{
  "positions": "learned",
  "tie_word_embeddings": true,
  "parallel_block": false,
  "init_std_qkv": 0.0644,
  "init_std_o": 0.0,
  "learning_rate": 0.0107,
  "beta2": 0.95,
  "max_steps": 2528
}
Each number is 128 + 32 x the weight over its row's rms, rounded and kept within 0 to 255. Layers, rows and columns count from 0. Numbers have three digits each. The size before them is the row's rms in percent of the matrix's.

# layer 5 MLP down (transposed), 512x128, rms 0.243, rows 449-503, columns 0-127
089:116155133077170156145063176083130127087115089122126090112135173081111112096122131097087191189097157180160155142137095096097118124079161124115135041155112073116177139113107132101163118095153147156135191131147070098079145153095101166072125110179131121097143135128157177114128105117168066098102108155111171062154163130113111163091142105130181164111121107113126130140097130113141052084119
090:128150087157127145134126158109120100112147103176081131155101115133124147172142128170086113086184130142150156104089090110134160061086165192126114093157129093138168139110175182084064093124117182110118112135098120142174148198097145162129098115135113120127208093095160152155127104174108114137132113072160177137064125080150064142137181128111150175108168141157140130117168143135146053054140
105:115080158116123124128127145110095107137132087131176153137132100114150136112163143154110091094118117156177143199108164112133119123125129194115055148059092049162101149168071146154123156131071102144118119170097176095108160082135127101072119109134124165129136127104109155111104125149195147155129197179095132194151141108125147160103124147150132173108170076137057099055168152123194130111098
091:110102151199126151082108119120114144077115110157156146136138087135116118143154099153137149132132142112116158097145162113152182099120140147112130140113188178131106093157187135135177020121118135170119141123170181115143089124159085092067110099136121136136152111093140107143124124135099108129101126162137167094093169150160103145091097153040185072167135080098220129169098156153070132061105
093:122065086169094148110205131118165143078117088146082110089167147158118104177094073132116125128159117151144060083111127087122129122105134158158145199088116179168125092167138134121097061162122113130111066123070092166071155145167105108090106155118083163112152173113120155150087138102125139181127148101118094096123114168112119134113138112146115108097240092162135098135133141135069146110112
088:153168102105127158133175153099180127101141109134117070113144098211122132130150096087101086141153115138116106114200101132094123129083101132093141052151145082190162135110118160153124075153111069162100125178100084121113090127119125125062183109118096165098114184129154108165169045095103122175133125083109132135101097117054141115153105157146127152174116105094140116153139052103121100092143
085:110117174116096179168114147124116148142107191117133060093124129108144101106127108108089163134202147151113142118091128073122131103108078119170111110152108129126147096107050120174096160051181076226138133122132090081099066110162142130142115084089092085120125105081149116090124114115136114145093052081187150134084158161126130153172157128118144111164125176121155104135083093120136128103161
084:094162124115131092114052158141123162092152188173160062156126113100159160132183135128133131134103174168169205124136155135142112186081152111134092160110158114143099158141139149153107179125102117108093129096174055097145174088166155172143151157125122117145077152131149188117137087154124162099085200136162110103164143126105121148102218153139142125178131159101094089096078097105156142161132
098:111083137146136127156063117135166101126163146174101141181164113122153127118078171167191131083110135062115069128100148142092091076119177151092128157074109211141131097076114158100223148129174127114125088095116123208145149128093153147156167144096085138110101124158060121141159153142108102153093128148128080157108129135126113105126097132123134085096124166079062098150147163119170105121136
092:096119172164083088081161121100130098094103131137188121092109103090116100104045115170145068129142110132088104175145140147148159123115112185173146120145126128167124155095109193166145117150155110172147147145126100120101140129125155109112167194203136135086154174146099099149105140128144076157113077092104127181072190145105132158179126126107083150134162096163144057152061124080167098120112
093:096102156065171130139191139162197152154128093140112126112122181098171196141191117083109132102130140125182110081133146167143113122132158071140123099073103087160157210054100167128132073127140193092089199121168122128140093127158129087139172162115118123123135102141132151124093125094099205110089082146125113102119157130159133086136167079168125153141128146112127178119144131139161133171124
101:167137121151125118066150161134099133050086149110107115189020200129097185160168135128181167158130125124104119132128130131081102093110128163096194107114116105115156143123124135149185147134151128127144165135172164092124105151114131115115118078138136129183168108109187129114160158149142119115108099135145073091070150098100057081136097093154110180150117161109081092129135166164188166157123
100:159148109079112106132131160204157096128151118166132174103168111097162126137145100142123146096120195118140151152180155122086058111152104128128120126126131168142114067146144108085076152148146153117152139127118173182167103155120074151143127145098104081150207163210192185122146127084116121158118114150091077130140076109171140080240147118166100117146142127124124147106081157101135139151144
105:147108154212173110084141117145081119113191237202115086174119125113126083098084123178106164118111148173173131112169116113162123096078140132117125131119102135174133151205089131109120159118118131085131137142109110144192113167090087124170087126124144111092117118071138115076090111118126118147109110100084147062129144126113207099116119149128141103161123167144122073142107187161149150116121
093:105171145117107070136194146135064136108150104161111083137144166097120106184140096070123154159117155157076171107162155166120205186157065175081077098159081192092120096135065179150116101147118134095087097094162138121131127092078142126170063147091155118188127146153101120154156103140191144091149107133154126081165132098110101167125128144119145124137091129155111109122131078136116105120141
104:200089148176134177140115097151069117096118182114083120108112136101114174201169109094111150129143148119128205071143117122107176178136119132170119105098129120124138084151146101124156099103095067136153157080194085114155102094127117153102152106145176115164123127176115132084151155145135157128135053086166083097080161196152105147120122084112127105152110112186134108145115116132205116171102
100:125087152127116171130136140099109142165135143123108065162129111143089121112145192147143075099135083104167124173144141149106094138131125214124106127115135117159109184146146102080058086149122129043185132149169094089114123090139201122142138112163098059118123097154097085113104116148109093090145125149090092115126111177160092096138095145135069109085041098153167090189136091140121109155106
102:181136103113122152093111139146087147153158117133128152131102096091132145142103096068110178150144175100145138081144170132111135132114111105115136154130142168160124117103088055220176115134112113133163131126139113121149126107127103128187128145147133118135144206100110138087090053051130157139203143124135080093192098118098161131077104106150094126125178224096182164120155148126110097065128
103:077123152116128115114140109146141144142115174127131106103134123148119116169100083128103137106176166122080103150085120086116100118083048059131163157127117185195074151172104112092153160138127163110116161098110098123162092129187033187182212150145146146148143166105105076147126126105138122095085118131117086057126147102095168116144149175124123149121086131142063139107081144141092118091104
110:103100149117118159112116173021196102113080128097167175116096141104124169077154072102158097181141061161146157150110153138108071114111155182134140102121101114132168145124116127144178136158105135154135153086124151139075117150148102188167161135156097117084166096146114121150101168087143111194098144110102117180156079103126113078140093107109115117126128078069134112125110124118059176110185
098:085142122113160142055087088102139117098118065100164087107141085088180158086114122116177120163094082139175162111131145196138129096171130159151097141126136116194137118108135087134122187099131067129110172157104132107110127161137110150149133139071140112130080077170116109153122077120152140136152113163172098108181095147102119162104183126082144114163177117144173170102172089061105047120141
108:104134114124109124163131132121113137141116132129130184154126171087126028079152168099170168125175107115133106185133205180096146082097122156112128105159123113099049124118124166089164054134142082126107118172199147104123146114077130116162191093100134150118190139170091127141122141120106112199158169106138135116139140097118162112144112103114084075176156160142153093139169119112061158094127
085:097150111101099123131150111190118171139151103164142147122148145115106140135139151142133103132067124143138106067149034141139074119157129104096153151086099141174102114129138155132066103178076166103102145173115169145113153165149127129112152166146126070128116089068145145183128148115161143106139167144182135106166145240137117160217150172112147141167136121149132128154157165028129129127128
106:105168127108116129161091149095165119122144091079142162113127194150081114128184139106095125144082177110123108172112125149127118134182117106112134131165105055099129139050187095105113121147091144152112109115105089076161177168098135116158205086102108168159108143107115123139111128127110107130157088157188105116110198091162075139100088111131053153111096167204079163145183119111122135143093
101:093115156172059104160166147134151123135060176095117136119093102193124141096140134145120176166115106097148117145153138097161090170116146112113131063061088118215159132143121112118091109159112119158119161133068156131156109093123136111108147144210113067056089191165151108132105136119119125138161075150141160169122142163122113098128193089098133141159143161151100151156070158154129148064139
110:142161146168138126098123125146174126103212192132162143115128146156119108154154147174171168136123148042093167071121110106173125119123123124125190077112127078097177143139129140153090106088097099115181008081058091166051123098157121160142175111113160145179101101114146120119102140148120141140142144095142091139088145103173135146155090150130129070129119134108089128163142119096127120119155
088:174141159153086149133152160123168080137117150105105102117111189142157157138081156138107125134136141105143127207203163148077155072123090112166171130122087142111168128172145164153128110153139140130095143107074096138133103143104102143118122149165176110131163121063153195181162126178101165123157181125145166093120122064126190113141131185131104145154096142197075185186138160141162136121079
092:206127149105112123135158104133118191098070179122087098174191134111170135120148132077063147159035122159091128145091121120093102169111151162117169153131151171162121110129113112071141116113160125183183093180143179149111152090123147136136159119103160118146189077122081149117112112102108159159105123148119127194131151093138125143107168170158095143191152078112073113107133161117103188115120
096:117131172087156124113109205128066166119151090131108104138088096160155109145148162160103134156118195055165110122128157142069136090102073172136120104131194089110160135094085104106078161173202096072119140084101101137126121135092133133150157126135112150139079130098142117121153092145051146118143082140132068115084108155145113090138086155078155036142123119119123141108155141148155088171117
095:175125114109107157167079134068116190087111129135121133099122148162154116120109135132170160135169062129152060098170083134198112137181147181141111105159088151155172118146108112086114189122150134097085128081118182129133155114143149086106098128099129179121111141158106150140118068109153099070134242173129150097140123149081106110119126133108084123098048136183144136127151139109101096157096
092:120124100137093139197201152150155114143128132126128113109136125092123162051178149144173111161119129138147121155178131157114129127082162091135119070111106144112175156187188176129122115111116108099095159125074137107130093101113115138180119176186082145107111126169114062085133138122109157136104184145062119078158090097150099128172052051133147129118144079107093115068150143163176117125096
108:156091093118096090153098132063126115156126145137091113127122135130115092091153155163126140086185093133114153165124090153117160127180068212166126165163107131234125164205152119141127117106188110168121123101137109206098150116065132101128088154132102135180076144116110148097108117136118127183087175119117161107139144170120084122108162121134135103152132129174089081126085143205133093144136
098:157117177157118146156134147123140178144103180127114163122100121159127154103145100176119147151086171116097096148108175117096089145168065146105121083098121091113140154089100107116111107138139135130084066074089173167123151165160119097171083206107139181191120115154126166113105091114169123086155124150162075097154118179108125051083193123120181180117112123124076149117157177177112133091095
101:104017112118148092143071151095141177129075168162116134100132131135120188076191079073162136140049148191143108102139191155106131170143160141074201125095139122114109112069144093138110093154128137095095119118137130090106141149142139120165141120154167094120130121098111178099127112137127165139118175172126135138172144118174114090127116160162108138125180138146099182211120091116144110149139
095:138052102147094134152098147166211100146155088123120100191160141095101160178087141148174131096152124111162119114139154169146142151131146178135120146063128110128141144137146108115169090201155105078122157180113180125123128148222180195165123174086111105141158116101113167174139167127146158181120106108110143118140152123134184089128143096153139132141098150102113125112055164104168189123142
107:150147129099142152141043148145084107137158110079139151158163076094159145106101116089146194110142127151133058145155134130133189100117109147156124084143144108156123129152135156076128138163115106123155171091111114054071178093131175103154187099142120113109106106123142131041118087094067124115104143081104195116137095100106094151088159096104104108156123118085097144092134099203092078086114
097:112095145151130132113160160194077127159057049152116109133113126098091090127163074163115093124171105126145134118176141112111166121064134094134166119103139116100116137104110116207100149182118128166109098169133130129120135133141129143117088158222159134123148115051153154139098110128137114142178112080127125110084168129117096109175137093138168091066112068083146087163123097175181109072169
097:168118081110182171124131080162115143105107127149017139090116119150082146122134088156096065108086120130136110108117131129116079107113180134132040114128120145154113095099142101111175127143170141143138032136126184149121158178117120147127148098180140137148095188130181127136097145115137168147124178073096038099182129153149078133090107145106132095118140133150087112094123119135099182133108
104:080140087193131082091117142154102138135211178086112098187177071092093137131135138151194163144168119149142129128128144105157143111096151150123132160142163145145089178090161174134137201083117149156180100146154082168133120129151121103175157142136105149184118152132155079121139055078140074147122152146130143171113064118163140115061116135166140139161115092119094130186152170160134149134163
097:088142069193120107141140129103200208095099133132115084145103100117070147172043082054132115097150073125132148126079107166144052146142114151175061129172144123146140121113189134150149152108109159124153134107156127101135143142140159113149175141103104141112099128166124123112116078115127152148094136116078137150164132171147124127108188140172086088143107142111177151171133109167172167187164
084:152110110142108158149149172152055141176164096137158095122073128160141132090109121148086151121121146090157112141121113108143109131138166121075133172152149121115150150156134145176115072071177164095098156164166147159080175145119158109113139157150111132175101163144185123210123079147187096062122122145108178035133092137179147125173126165151178168141093131131119135092110151149209144104121
102:086161114104150059173138119120086050105157077152080109141176143143134098144095145081141155095067152147186132150118106161160114121133159114103134126130070092057147151131107151092152096152167140142067091111105127134118149129084154082169080116145144087145162065105162137134116107104114147136160160141119108160150143172088085196158103154062157136099132055140109127156141096117153166132203
090:078154102142112162091127084110145095162077091139126147081129103134079106139094160153146169136146122180091190077142132113119103136127108159126098159107089127084098116146165112120227124131175095059064114146112079144132103132165092081133154196103117137098108104124146100124129132152133110135157142130050141181166123156126144173096115100164094177102100095061050138135134076166117088110138
098:138100076108070131134121094122125122131116086121059116152172111137143105091115146128086129145113086129124185152118098158117158112116119089179107129063158130137117115173111133085168082094140122118123158121202056154158141140126085088145115135099126214137083116116170157131104127168050149163132135110086093200096108125212104117125176082082079139133102157156111119192157142187129143117120
100:134120117109100117154151152117065100131075139156163137098082113151074157090077137125142119146116122111118072150105108183038121093120113165128126143135126120103137111156142092156091154135180108128118158163107097148115129148130170149129123069123160136116133151081157208066122167155151103133131089140164154156108141108159136122145142095138121040154144124156027140137138150096156185228066
105:097155133120121137151102089158106110211134117170143080137119175119132122136127150170155138145123136179106142076158086159134144133082135108165253121106104100107142084160140089191165139126151089171175084068115104101115114108120120157123201089145172101078084161165080145140117091103151119114112144107062152125120125109153094107086181158164173076132124157113123153169119155084092103127153
112:137116089117092088071113136123120105094041157137133116112137045133136086086115079127127158092122168098188113153139190095127120071081100092133115087156141131152145128130078133143130155091082096168071102179146102160150125129161080139057096141144147164207190183130104156121128113129165151108159128140132120172138157133138123091079188119174121164116111116093073164155120139113159173102131
110:142076087146121108141131114119118128089098223126146077167081205103114096191116109136125164151155133133094079106116128160134143133157164129125151128141104138124122197137106165108168113128135143137165091146061123131091108122090106064188128124152110134097093058188133087104128121110082148188172175185160089191162180100164143153149130117107146098162090185181125151135136129155104147108138
109:126089071134120184153187090125109143126127113168164107104146095100135131116129089152145110203121173088128160125155118141117130077104120079098188150094163073112074161110145105140167088146080057143148120189129198109137197159177101156140124124167130162082122116129125141104102195157051176140084169101171148117131111077149070114151148132098147145156166141131118123147150147156099133084158
098:100127136189128139090131141134109128100128094143107131154088088144121060133141150189127155139151115087172169141126136179092165164091109114155133098121126135176169162176099107066168106137166177207155155108086135147176109124116020144095120189095159114062123114145077113104110114131158119122153136132089116138143139145142072109178157124110184178115168132132182170064103155158164130118147
111:143122059192143120104117112092156094147124099169104140095165084125123139169118121129099143173112083091113102148107128081111063146088131169171102171129130107145109146135125062128136166163152073138123158033172104073106146187119149118120165085150111125069189174135157083173145144175129114184102139106124104153115173102126191121072074156105164150167167167134095133140125138163113121107096
095:094126075131132141114130074052140122117141146097101085137116101127119139121110108119100161119112119131160045101177119080184129120158063133128083160137072155137133107118138101079107064163084160107072146120112119133117134135112129225124136098068172089128170101113176096092131108127166131143146142129131161138154185162144136068068136124101146074149104202138163093152109077085094147164151
117:041130145111183101150143132101151104101072102160107155123171093114071120105112136121186088131109027226130150125124162134133114139126196114115071170153168167093171140120125125105127096139110086108139167109167177144157147105111134147137099148155078153136125132152127141132087153079137121115093129091102166156144150097128071125131152127104171103125066123103140192163137078076082075121144
103:081078106052124130100182199143070187205128176163136113171119083130108093122109150094095119179096169128120154137138150130113119130130104140125130102103137095205118129143096180131084098193161120166109119157123137055126187102104097114192140156108141146140093113133091172110101107149054068117150093114139181134121118082108135155120141119143109151148165091137168119119176159128126092165107
088:126089074140143138106111074134106083121150135173079082175171144110140160094110115072069119098146178148181092130146108147127099117143182148066123144132102167134159140128127037065145108177068185105099140117175161148188131114115159099137112125158144126160161138075071130123113174137107172074162108160181150112109157067109109087156123131114157107141102170174111133166139088098124097111144
# layer 5 MLP up, 512x128, rms 0.236, rows 450-503, columns 0-127
099:163067127110124150046097137162098111142143099091166059167145163174150122119144179146126097152146139093116096142155173106124181142096124085053135186037121199098130133129128122076182090150106098127186112065088136137095151090155141131138156175137108151126157114155180109127139114153102150119112122156135154141133112161129141137126155059128104115112102075169149111178090178096110121117071
099:087127132150087218098132146136132152117110110101082139186074131054134152128107165152114156157083084045131115141102113102089196142145111134114159131127086121179164136183137186135085111133134134079136131118155130110082164122082082155080121144131107122123137118111117081153120141180095087154136142087098177131124115152134147071195137107107102076130142085187073116101119152115201173109111
102:131145151154126141136133102131136123140128105089185131084155125160123085078137155156073078143160119145121134133088056097133148100091113129150107169179090122096097181091143120092054140118165178197124141158016139205134169152114146146107096154091163134069102104123122138149066136150067125140151140164094139124112082096113124100107098086186068131126122118160115171122138144115093158086108
094:115107181113179132185091188084147131107118134110179085087138165087069104091128096172153110197141105110156129117140137081159137123168168129158104148170172141101111171075070108125169163156139092143117115113161124149076152121145148140124154091109226186117131154178093095107210154160109120143117117125140106134103176095138174078135119101153124144153089082118143108118100125079156135185110
096:129125128095119167077111155122128150130108115110162148074189158143129128116111173110146184185151198115148162140063135116145093132216104104068133084111178131157085097139112108090140182145174116127129094072091167100097156158152120085164063150136170074121148146134155179153127089136149117140139142130136121050188116127151120102135144100128129128099055148083097164129094189156143153169146
098:127188115087096076099115149132168085142106108106157175131133133138096124112179123134185192055098109166175136154160119183129105130128166145103147183111140134105194151136147142093123142124101182127139160120152140126157141127176166125155129076188175129153132047157193150156133133134133116195097116155137125140144166143097124076092093142159152127096110089184097150158109189128149205139182
099:130120120119106181047132154169133128116233132098139160144160156102065141124127197144122083091172177113182119173096070056142114161108105118097146143091104133130096149127127165077154145148115143093076150135120134113067159087084115115167137124131132149154163129144121141125115112146114119126175101151083092150040119187186134151162138082112103159124129100174153158193135120115147165147140
098:148121102168058148146127131145079163128128140143159146108132087144174135062078117124101081140039157141099117120089152107075117183140101152173128118159183038104111074114189072157108152120117137098151128094163119114062133121115148154140121113184094155185118102117133101117137111179092189094092135142078106121156142098132138161070140124138133075126128073182174091116109132110126154122154
092:162080143104089110141133171121142142104192121145157153105123153167169102126091140087142136217092111092169103085141081185110132172180108118082169057075124112108135100112104094187138093098152085201113123138131149105132135126098189106167111101178129096164102119168161157112160106138092085115116070142070057080116131117125177108120145117171107098118090110143137136131124178154148145170131
101:109150117150132138122078086137135118078191125138114136159079117150137050154142081177165109191133146106144131117147134074108151199198141125132153117136168104119137118139164097104213150078098132151091116147122102148125120149145151203171145137156092127082127092184136157105150095163121082124111139158109138143127175148135098233168121115111134190112118104132156067094094161086168148132156
095:129131125077154100150061105133135120115033120095105103127152138099110169100134127132196131167108125060109127097156115143191111153143176128122127168199181089117108101158148140182185112104107119097112158130155121121124127206106169175127165099113131107155114057123156145162142088070112108147118082122109092185190181084187164166087133134126092121080142158133119125151117129160122151132091
101:151125173084125168100167098169155179129100156117045158123115142143133109131088083124133061121151152159209126128158074132079162145126149095152104181118130130112186176108110141132081083125117191116095179189120086122107131199161128158137081096126126144149139102138111084126168081148136118095153135110130148105183126153141153110030143149070151123109102121154149124148088127121118146156057
105:158138070108118143089122142103197044111146088131162116117133152182114105080096104154108125122100176118092139100141141131116100123131086116126132100155134123064110105121110159111172084146134149164155151116073160125111164114079143113116150160080135088151160134058154206159091179117191109121090152070163146138188129095152074171103106132141148083124118116168156134129229098131144118177117
096:102107145130127167082098115090145107143117145123139095114195041124117091134104165177088170215147147088135121099126089136124150131131119055098150145110104099107161155145116103082120129125160077144139131095089105064112132167229171117090171139124081145131151083091117111131081165135098079133117173105123121145092145175116137184124133129144094128172113183100130120095186165177113151159084
092:114122136158091125108111120114150101092096112025054128097099161115096184172098183073181140107142147132169169154133098165128115166142144159145060122099165153108136155116113211093152108136095069133161094124126154121097107165088132175095142110208119098115124169126138170138110135070089143157136162184120150159076097142115130115126139120078180128095078140088116098110119146138127095172157
091:167100167155146113115100164099171162143081085122147118155161148131090093140131079163096132093120169101165163167134136145203123109116125121125146106061159150122112144135054084137130111156135109118110161095067141141195131117136127156136093097110097142097139112094187166136054162097119107097113079081149120139156154126158110135102174122184154142137115124192086105097103071212109144207089
100:126118119111105137092080114161120110085170181138135134125088140113130118128123160108102106098168161101154105165148078130153139154102142197139099224113063105088153170159168141055088153137170205164142052091084116102064112153157124119098128187159134130192129069157136111123105143099142157159096131101135128107122110103163132175118126102128141130120097107125048103153126088116068153135091
095:092118135162100132145186102115169112133062142061092190161143100139091083128145102129084155122102110129115085139102135139155106153079166163163169125117135140131147171160119131124143155146101123131119091119149120084103084198166124144196112154152094131161193137074175086103150114077132065129107128130064152121157106164089176087132140175140095102083118090123147175208115094138118202104121
118:139098163140193104078059167094086158162106100101146156083138199167132103144090100167108148106105119118111143110159124115155134123203117127102188140083181167148168083123095132144116118100103151167159152065103145153142179103154156125088131152164121106187144164071136134144120083061116057118133143078120107136113083144126176164096106111088131122073156166145096131104094138066164117151126
093:119110146102160166100162162171145112194115156121135135185166112123160168073139160121121105162007114123143148097092124117105118144238133134165138143147148048160120139145147158124172158134130116127109102063075132116111112120135138094130098131094161161070124113148147137106102134157072154112057088148077148135129110115121101085123146065114088155088150085125176144145178143121146173109127
100:170122134107094175126108103144122054125134118183149136110129066190115121093108159168115048101045176137129123126071105116148080150124100143064171158115130083097150138142135134146127123115148115107155136113081160152137118184142111191126092059127096123120156086129149095103133127117099099067174144161097177153088135145171066144139110104152140136072120119159123172193100120102129053113102
097:143120089083121188155116103091117177109153108101153135163184107150166129168138054106077109100151186090161127184138098139063144125162080138134100128116092150099173125175118168137137155126193156082115117132102103070109067183091121148141134117073140164036142109144096121138092085115166111100089150128070151104111155096092096117142168070122144120152202102104120112122124134144149152104143
106:150115222080143120085149108151059137142166059116087127158133101115176136150125107166089160096122111099100129132133124120166102159107112153128094112089130144129116164132140141059123099139071088087161099135123162139130068119159067122087107206091117142114104156156123148133098121142097134157145169171078202166069088177138152102122142071166131172151113084166132097104132110151168073154150
108:057080113105129127129157128166132185093128143141169079104201084061131128051112082155127129143085128124116169116135147120159140162185120114162090134130115141094151114084111135113144148165127084182128073161147097149099157167090106118111102094101117111036111140125204161127113116146126157050099110178109088186121137146110104120151102074169141138136145118112121178078131146110118189088133
113:173125126033100058122148157078113129103114099184123169103170165143054125123139091135132135164097119091068108148206128132069136152111156106151137148151112145114175116182190076086142130123092137084159111105126133164129109165155127154126162090164114128107158157098134193182108061077165170090149126128176160129185126128138139131174105144128172164107153085135112138141133130106150093164120
097:092158103144119072107129137140134159116116187094096069075119143114059122193174124088121136157164109110126079075117134110175103105109104127091109126133155113158111155135100115136137109088129143112167117126073105141113129126059115190142098115088146172168077142178123114069068152101127098134099151179137108164047167191098133110106134138099139132105069119176111110143051160157179154086139
093:135104075120102135154158133112089140179138100083082163153097131142124128169139118108108141106151084112118163100105090082124151173075123166103083077149192088113115145208045130145096130131192088092084158179109197097122096135135125126123127148157152094155097169151183144151153059119096161147115078101104131119120140084112090138103092094051064159122100117124132100154124078132107122160126
101:149123105094113137058135138097151075115130123124136100097195101123151144091167152142148137187115100147187104090147094111103118116081000141160138148125152074116127132126100151085109170132099125098124116085130113108155117131148140163112206094135079127140092150082157075147135107108167117150175139080176059091096137119082123107120119090113108080127079176126090171184120151099093105136097
099:130089118126139123180160092191096150094143133149123118139105106090086148176170111130177085156127120091137103177072115164103152177053069068124162163096130113071136113142142160108153103088150131122130131113094125125130067153062118189096135127148122089121153128110135062130118158165116113158133128068102130100113183103156180187159177128180160116129160046106157094144099089127146121079120
085:091175103111107158131130188147126170117138108171229117123140063131167131110150089087166105105122150107140121163204146160154131138140145121124121190186132087047120111153132095106134090175170129155149110171102129106137159150173155181113069120151122122176143108093163126086063145167168171116147124187146169120196152156139129143146115103158129104145077091116102150108149162139171132078109
110:106185149124081154117147159089104083097068160135109187136128127161117162080138124081150090113124148086157118166172170147096175158169105173110101157124143110123136149101103114130153158156120160172204092099107143126123094161112119186142129054147158133141159094125145092109123083170167110148106163176156099105070114030097134129139189123107121088130096122145164164128107165170199114173124
097:054163107135111088145112109133107114077161148142175094150153219154107117139070138161070100130086156095138110029101068089118137092201162081131156137158119127089114137107131162089116111105128146107183168158073126161137103131104116184159164171111140137142117068089152158191108161111098125112106101123166118146158158126123086117118151118133119154115107183177152089122144100118065109114135
094:172153153069144110154139129154168090150110145126197139131156108146116168059144146177098144155034133139122043131116115188128130115130153169109128058087091122135125164117128071120153132146111126071174044132182076119077095130131081164140107092088127102076183163121168148151093125153145108112148140077119156158078119126124145096174086135144134151116137132122164151138154154166108135163163
093:202103168193096086145133144187140140151109163125101108186123138113213159131133115080077124139104139145143079125141176137119111135116095128131103098167132066123132161168147143125083142157191165139120146173049085169042091119177117119112150144122132126099174099110126112146154121124126157148161100105104133128109072172103069113111198103102135137153105091149162105091095183159159156094153
101:136091113136145118109167117131189150129114104163122160161129139137133119100116097151083124144088124156145059088099132108136179114169138161107189128186155149112111142103165068114113210145140139103093124154170120082092058104137137150181084070138159092146120134133130136122086107034099110146168105143115155159111101091120178161155116135097094061132068126166188178130052127158115103146142
095:142124170104141115088143122128120135141191128130151114158135092098116149157040092095087131227088091149167132119163144111155134149163120107135085129133120131076175102095110105112075086128154084151130110132176122168152111116133163136098106118157099125222149140107148097153102057099170139126083158087139147119081163096086163131159128131138186201141126109099114172159105115176046126094126
104:142130103138113144100176151107173124109165131105101113098076191102108126116067163166075097119149133113090154137146111195114088112112087086132153084127131066125060032139162141129146124099196112085132073081100133162116138119109144108112146194127128135146140140154105188099130148146108047125075108126096134156125127049137180121187148132137162159105110189115117154146139153157176123107132
097:152109170108141118163138188118160103061187182164124205100120090160135117142138144118120078182121147185154065108100167150123081177122154057113136086085165095088120081150134157157130126164153122142098167151171162153129155152076191200132147093154118208091146162157168146111115128134098121104104088103159177123130139135123124170163140123105100108117184087144143148149119103114110132162104
097:105132149148107186151094077098110155132096169092113148137154130075067101127086171138127152146078056108084113189123127112083080145082124103069138148108151143077128162129138162115159117167095175141116110136166118154143155187180181172130103071114134140125180148135099140103106244121139120117132117126078126136089135143099102148110150085103126106112160128163113187161137083070147145091165
094:109178147162077069151118097088169119084130106125168215126133131097138139169080124154187157142099170149140160164109118111122169155125146146166068070134170096116183121145126174165067189135129147145083156144163109173129114125078109142153108141079116125090145170135116175102118127125130142183170116154129173060082152115129105160102129128116143174149139128088115105177114112218157081132158
096:132116133127147069152142099133083122112109111106125166153091170092123126100091128144168150064143144083182120138124027069158163118161091097129124119059191144155124121064165142160143148131110150076187111115109086143131117118184130148137094123124118093121048096093137154117178140111108152233101092116146123122082152122159147114135142081109139140063108140115136147150056139122156103100105
091:133111168182127153152176164132074138098137120129162117120145105181125167144124146114130175125111137132117095186137138123041157138180102154173197156156155147136135125141108132120032087087105196101128106101158140176096145101108164174098154192073178118116182107102167119052111150091065111134064131081148111103085072152150113135136121142139143114092115101147107091133126130124150088140149
099:184138152179160066102113145111092159095168135197112086152099066127104131132149195111081105198161143177162163072155120112177116100115104150129140098162122124165133161156092150122159127180148148063084161147125121170088101141085158137126136110118173187134158149111195153147157091103164086118123096150176097117108124092122131104152145165044106125181112121148109092129151115138180155145103
096:133102104176081146146121084067144115095093043108107140168150171128139129083078141116097155133159155071134127140113115095145123116118114152138084183150187156080135118092180112152205182111178107151076137122194188106108102113122133148117092139175162105147035142150109126190090123133132164162155147117131162126154135084146129096159117074130122096133118190109102076092127145131146111148088
092:148156100150111164080111156155147123100172118087166147064098124125121117148138103114109136180126129078078128104128140122175140129162135107124115180070155147113219113167118112105131155141096094145081134107200110123110125131121105164133134135111065149098164178093117099094175177074146111091116106125071136036134140131098159201178095127112108125079105118079058144094113116198133113150148
106:162113195103129142103164125144156107132135190153093149137094160131144154107128112188137113149066145147120139174162082125137177103144113162132161116067049189155122116169087129107118144129113135184140121130185143096099140133100153188153122205152134125128162143159154101097139102133068111140098100106114085199193101093083099154159133140088120070198048105110132116097096146158122144139131
109:175156164104129119127084130043207171155102121133151078121120148069102122171136097105128147145143159137114118108141150095102109177190130140049117151134139155142167149169060104120127158132093093086109148043130146127086119147170125127173171120107136144114123096106134111118138053112167190126155138112083120174119113100159197123134151081147085081137119097105095123169094163150169085153162
112:136173133095136167185130068121144081126164124132171131112151182185173118055108121152123110133108146128125085075108091111071148118107060098073191146126154197093195134116154141136104074123161146191086137129138094097146118171091130149171150115181156104152121145139160131130073138117138119122149170095102153123122075101120132076157169144120162126062173064146118192140107132108135102109139
096:164142126110110213160050117134089133098090180165106145115139097114101118151135141148170116202090125154115085102093116119167097125132150154086070134108166150195146067146078165127101097220092146105124115124152154193179115122189141094090156129153152134099110123092149146154088136145078128111169146167109105108155113081165124177094170117120170142080147160146106098135098162148105125085132
105:166123143119080145130209106112149139147157148138074052137084079119192112164169111134141144184120157097147080150185101125093146100133125148139055123147135105119150114134087115149172143070142149068122134094099098116096142082129106124113147107174102136173163139040130107147148111098104135116129064132189113088117193124112146112156056179132113135132147151137111101123075148158074083141086
102:108146173055169123133165160157147167118187124126094190138096168102134182128155102142113111190112132129084107158112064146127142121064165138124198138086090115136174105150118135149121148131166119102128099098064151142106142120141094047146103136130093147187115115131149091104078125109101127114104129130139074116116102113077151184149152106131122169155112067103076089145199099147157135182062
114:097138086133123137105077146141143119136088118127167139102131117105122160153142144110125141129096098125132062135077130148125097146102196128060086118161130178130128102184105149127153156121127200109163178094154127162038156161111142127107149154137138123121175113130136115195112091126098145124208191165136146110111117108152123080125103128187102071029126098136174073194164111092173119146126
108:159125141159126096123137154071162101102121174157140105146170143163127119124086052116137194104116094140115131089173149132161102130107126113166183108143171088191189118105110138162177073132183094131106122065083148163158128090168167094143127169152107106157073174138152136121098120097108109126150114105133164131068184178142107113082148081156110130097185091160137106152157148178152151201100
084:215164145141105141082096150179118144118066087140157168154093086116144131106115095111057113109105092098140158105129136087145116149142113131127072091152102125105081156165140098139142079154168114080167102120110131179079087163163082130075127116122138164144163088127116172138158121166140110104105169095173127182112208112094084148154079122132092179198110108121098184067138090130109123124120